Weights of a small transformer language model.
Architecture: RMSNorm before each block, learned positions, no biases in attention or MLP.
Each number is 500 + 40 x the weight over the matrix's rms, rounded and kept within 0 to 999. Layers, rows and columns count from 0. Numbers have three digits each.

# layer 3 attention value, 320x320, rms 0.0523, rows 261-319, columns 160-239
533494442521509503579542546545508544566509514448496514557484406514453541510498512467528510535474488496440542545486513554480477514503441508611576547529511553502510482436439484443604426530384505541453539509593476431497515497508487524683576541
485504590354388431377473446519519515478526495551503483540445550568536502506510508566546510503467438547492482363496470481594478494486466482328456517514378485511544518543536526440496544548543482442586540538449523494423517479496498571398589550
450505475505490514510518524475522469511491509493488500525563544491521535481487540466536532510495502507526496528543494484476542529490474473509547511513516464554502533538507492533479466478521531543515460489518495481573511533528503504482484522
471550545509464544474468491514472492459527540489499437521464538500455499455498498521506507462486522501530503531531468457479511485496547441467495487510511486468532538546474498488517530539538459494513536474501511512489530468565490477466488528
522462526434483528498506470523512476555510497515531503439457427522528498527510460544496513507519433497461517456487520519508461524506431517500498505502428519502500470495548525485506568503474444487498540574514504479492467477544480505520591558
484467516510535573481475504468525444461540509534509538432527467502525491458522490535499528514527495466512477525559471455475489513525466518477517509450475462534511525515503528527451489473541480560474459520496514472537488496500523487418498496
535543351537469436521516561505509545510456486542537517558554532491559558528481557446552522473545571546450478446458511583528545477478544448535584537580480483509496494481472526466550341493445559449469454448541484450547558495418492508585488531
521541559536563543492517485509481478460490516484489457513486549444443444485521509500475486530481512504542489565517492464468469506513503486495479472499527490476521509483473458519452529527488461488508526446482515555481493498500546465434466423
467591508501469521518489539474525485534501512460490479536524501499496592512525543478505540518474497495508504509496508471499524471511442489530554526493537552505519484564564491496498449543515522560510527496549514523492514513553523552487487523
523437439579529452566547527522474560504494498491449528560505573439470470508479497471511449512489543516521504549485476578462480499493561509593521545509582493496465519442356486460587439432413519460474523408511470456512521486446459484658430437
465481507512488482425505498473529472462507511519510522517503523536550521507512538547548533486465483458514514477508443429522502515510503466483488518514480476499520514539503502496491475506574525498507492520501474487527512522530487515481484505
529457513452513488500501470513462529484499445520514542468481458493533456526482428505438466503523508490483475492476505546503458482509489538478453503493484544493512470466490499497495534488472522481518511526447512517476484515471490505482534480
514552483548477476485495513477514495492481490537506509517515535476504515465464544492494519453509560526469465512514489442500509497514571505505541504526496463490493542515494475508471464503500523499525469453505497476554505501495509514443480490
471490503481513461554462524500521501566466482536513516455530454535559517515488485499488519514525424526483489428470504535529502489486417522491518526498517473524471489534568522515482477484485536499514477568501544492471473521502526515491547503
451514524489478435532452487477453555482445496488486466438467527475516435495481549525464450473473445484573500452498530522514480520462570530447468504431519472473498484544587498569489556422466525465551490503443510552511449502496516532435519399
543479494496530477506476502513495525538469469520498527481511446513474501530479501463461483515506473500494500488444565552510479488497482576510511492489522544468461500454511502513509488499465510454479487513500526519477495526471498479551505472
471517465485426471436468501457505468500458463579559501392461500522603504502466516545501503475549466509467507406486514499571567502505510475424461544495426467543481507510573544536461517456531518466512442567501479462517468514455470524487571554
482582468537489441625483579459575523549466493479487478581597484461492611513480553430538541518474516503444530517478520549516533506470438466598622528532591508525500478503554477449545384499454595554519504456558466499544561521500536580641516502
535493500489527484550497490511501511521489476498499518491502479520502466533479468441474488486503502513476513471488546548518507480498518534514479489500498541478486470457509489495527515490456534468495491512500521524458498534481505471559504486
467495484432470558575456571474583438523494460554564536428526429582608580507469423529506575506569443477425526406474513512588550472509394482455543516486487497543481482561670585536458500473565543597513437583516531463564458510521528609470593608
479573554495467494498485489470509448496515477513529433503483531496492535493494525525477529477503473467492505485521501477501531492494466463466483494511525510497493502550560475495444511513540484533520485557506497496498519495538521512456539524
450570516431418552590478578430584466552576517423465451580526404599429594507510484479514553495517437467432533463468527543537541487487332481523560577472513552512511467591628538416532479529545537608527542598549530516430551494618491589554520596
511525506404473516406476522540579445464512497570498459501574440610576614514486509537545576552537457511452526388501498512589573505468412464400516497553419467479485520505574564507454459566514519528476501583526512481512501503450482494504607644
508541436468519453667476614500536540586437482520499549505559438466542627539467540478527509562523477516430485473492519598502502527488424481622638578528538491527486460503555490491525420455423539574496474508544518446540532508520475556605591517
516529640522524481452508392553412521501544560411423432563430542507384366476538414528497404509421503480552522567497504484440443496482543500488414468451487553474539464495473408484509594488502409421523579525491478546414477453553490491444502435
440480517503514495484450512469508429509499504518545500469523500528522532465501494548511528477500466494508483492538465472498515553511487485502519499453515475534512508554542494517453501491569510547516463532520504483527462478535496522466519501
519514503481482511485524499493534445479542511514447485562545531480470557490556505483533523485446518497515490544482456430498519498502478480496501500507523511503505526530481500456504460541548489511472493445511502524500545498530528483501424540
473502478472530525572466583491562454540496498510537522462564419561573563489521458495517567529558467479462502415499511529545565479508422479466550536489495506533490511537631543561448510476587538586478462546525526524513436512507518562476564584
497541475544468512483553498480460498481514549460479460553487557487480546478501557457532500480465546506515496567534479473458525495512553452503544500524492472483493511534472486488536477535509473502479508428525470473516511481505493503489460508
447540461529492498510476518498532522482488501503524495513506538490515544495494549489531503479488517498507500481481500459515545527495506433483539531503514459495510526581554503488497510488533552551528461518504476486530496507516482535501470487
524491466492502487467517451545470553492483530491509524503428513515485456500466521484476425510497505515566513501497531521499455443511551515505449473474476483482490522457415490484525511499445466444473565473495485482495521506492481465543463451
473505477555497497503482514465504493476503497509501486495514512430504525483483553517509531475485502480505482521510462486480521519515528471510555518490507463509511514535505496513476488453528520517501447484513491486540507524525519500502482486
558488605518499554407511423576433475484559537450459493481413516493442423484529433505494439485453501498563490559514518472436435479518516525482406414471500541471542491450409450553469588570524378447487579540494505512446444464557491445457495433
499629545557512405625485519495482554477459510473443436600538612416428501508471580446509498489449508547541447460509511550513500491459516493542525504446623504513508439547511459508498449462476533470555517424504523627423580485485523486521423433
522507519507532520443527447496454475437537516443467462511449530507451452456538484511510475527486523476551506511522453445457485499522557466468451471453500487468512538503437462487515548508527418485502524473513515532481498501497498470461451471
474564505480463533497478496481525489473478487517554437492518545504519513495492507532501559502504451497500494461489496477520542468504462486478510503525505472503518495547592518526435518506546515506531476554483488552512481511524523557402496509
448500610416428547448500424470470463494508516452519465515467441554514448537521394547487523474471448499457512410493509452528496517526465491423449485415439547455495494534617517474435592487529476517536520596501512558440457488552477554400571544
524552537530452491392511428504391543469512516483456454515420569485436384466517525497472392445452546520570504534504490489446460489517609508451432453497487511457516505489388471492528593504491413417509548429455466525471529469494460451482449422
478512532558538494491527478501488526466516506461469488528479539455474486483527488508495461500445541473550487568532463467437462524527543472496519481527523518489499526500466452478469532491504486500523503439486482524504527507524511462477456446
483529521538481503486477491470477491471530475479531467521500525468493504498499521507480514415477545493496489528530473480485517477515507478523509521494535500484526507540515508489460523451550510538512471506523482523511533515517516514483443499
494464496545495523476530506463549464484534524481484513534523499512466555499491528461524534522517535478520491525501470439473495487485455492496487498494516493531504509508477512507503460499542504523476492451519495497539510481484517494526461533
507531493521492494466525465483487500445531517505477467534516538498498511489521532514511470451481561509532520559547475450483493518520524466501491488506509484493531507505487475452499496521509454480513507456494493507492517495513509456482474493
499499489496471488501471502467430536485449463531521487445432541492547462508485500514474450417523502496541499461466560520520525476479560512474478472523464491477512502494547526496475570457493495471491462524446505495512507524484458498481522456
465567512551487496512472503472502514476502513489545462521512538480502514480466581494531523445510511500508504507494505524513537505471557423487552508515498493513519530546522496530486502455505514530511492503487484509493490508516482511480513484
488553488400467543512511545523576437495541523488525485490517407580521580523557475486519578568534458477451508497481484466513527504526366496481509536563466532529495484535565489440501445578522482581470547566526501502503489501586524518541517624
497534428540498436553484579514493512505471484483511471519491487527529505500499534455526516494511508511473505431464534539533556486487513478511517523492522494502461473483505508499549443507473561479475484475539499510506536502461482489589458522
565597484568448471422517447498423536471508530488473443571445561489440498480490543494501457452496548557518484512516515494524529491473609490477444491480498523471535490478407435491527522510493458420492550447479505544454541478503458444497424489
505528508443470509506519473524477515553509533477465446516427455539464480525497449508502502491472450531470528475459526538536520496505468510479450518485448547488505498489527469466541511519459478463489549556509492497442483490523491508527514560
518480539538503476423541441529416532473534478485481512494443519514456402522483462512469436477474537493561481529509511476473480481496600517470417454483505516485507496438427472491502523498484475403527533499445502482445483475458479416502495429
509499498504507487521477488511472530521478485504523493491454476514503489519484486463476495474509461499486519462478534549546503474491500527496477486486504527488499460454492476500508518505439516468472489549510482490445496494472498512551504492
491609402489413480566505566477553532526480510488489438659553446560513568539484569432564566484508484488428520430455526563562577474499454439540594557550519491497504491517552487420563410524469584549491522460566481522469565491530478593623451538
465307402468572557542487633521563437509577442566509612426536419613602526470522423554488534523585484412446501506478475490477526505525422493464528545569447491503465510445480607521510482523567556576403443534513500374604476541401518506584578556
554428477478513531478479526478550447512529489519545541467570451546569537509527475517481531509551483505475484477478500494507488487521431530501482494524465480519520514484523562538469478539512488510488514524503540490512471519513531489464509581
499467484499541516529511490495483509480481473527480555461500463514514462511519486492484467526512507473514481531523484509478473495500523567522495511495494486483498522437463528519503530482439477461497480472487529495536487517463500456516474462
557491493480524485499530499508487518507518489517463533501486511474467475505514458455513488495521546505507491534507511532511447511508483517511461496502490485469493482469412497481552488521469459447512520459484520508462525504471539451512497508
469436499436563491569462572484595489555495492490494544490610446511552567529506473536509558513473478456493502459492477533544542537510406517515577548538503462540494497534580532459482477521522560545509492523505486491523483532472497582527556507
518514496547568506492520483493530474499509513511486508554557549468491524503509553485538493494519557496533480565546476465489494531490534505536528500520523487506480506494423478518500462479511512495500497425500502537506562489501482460483431478
493516469499485483492514533501534470506507488517481499519527560495526551491480550488527524478541532496493487493506496496531513506466535472484527517489478500547493516547482500521505492514516545511516468467501473432506538505493495512476493536
499417599527606561450490425511459446451554510493469491463514546485425383468563408528481483492461521450592520571545495454474432534515513530460440479454504495492515497487454478544423565482537450450490506505472533558495488499469533443376476464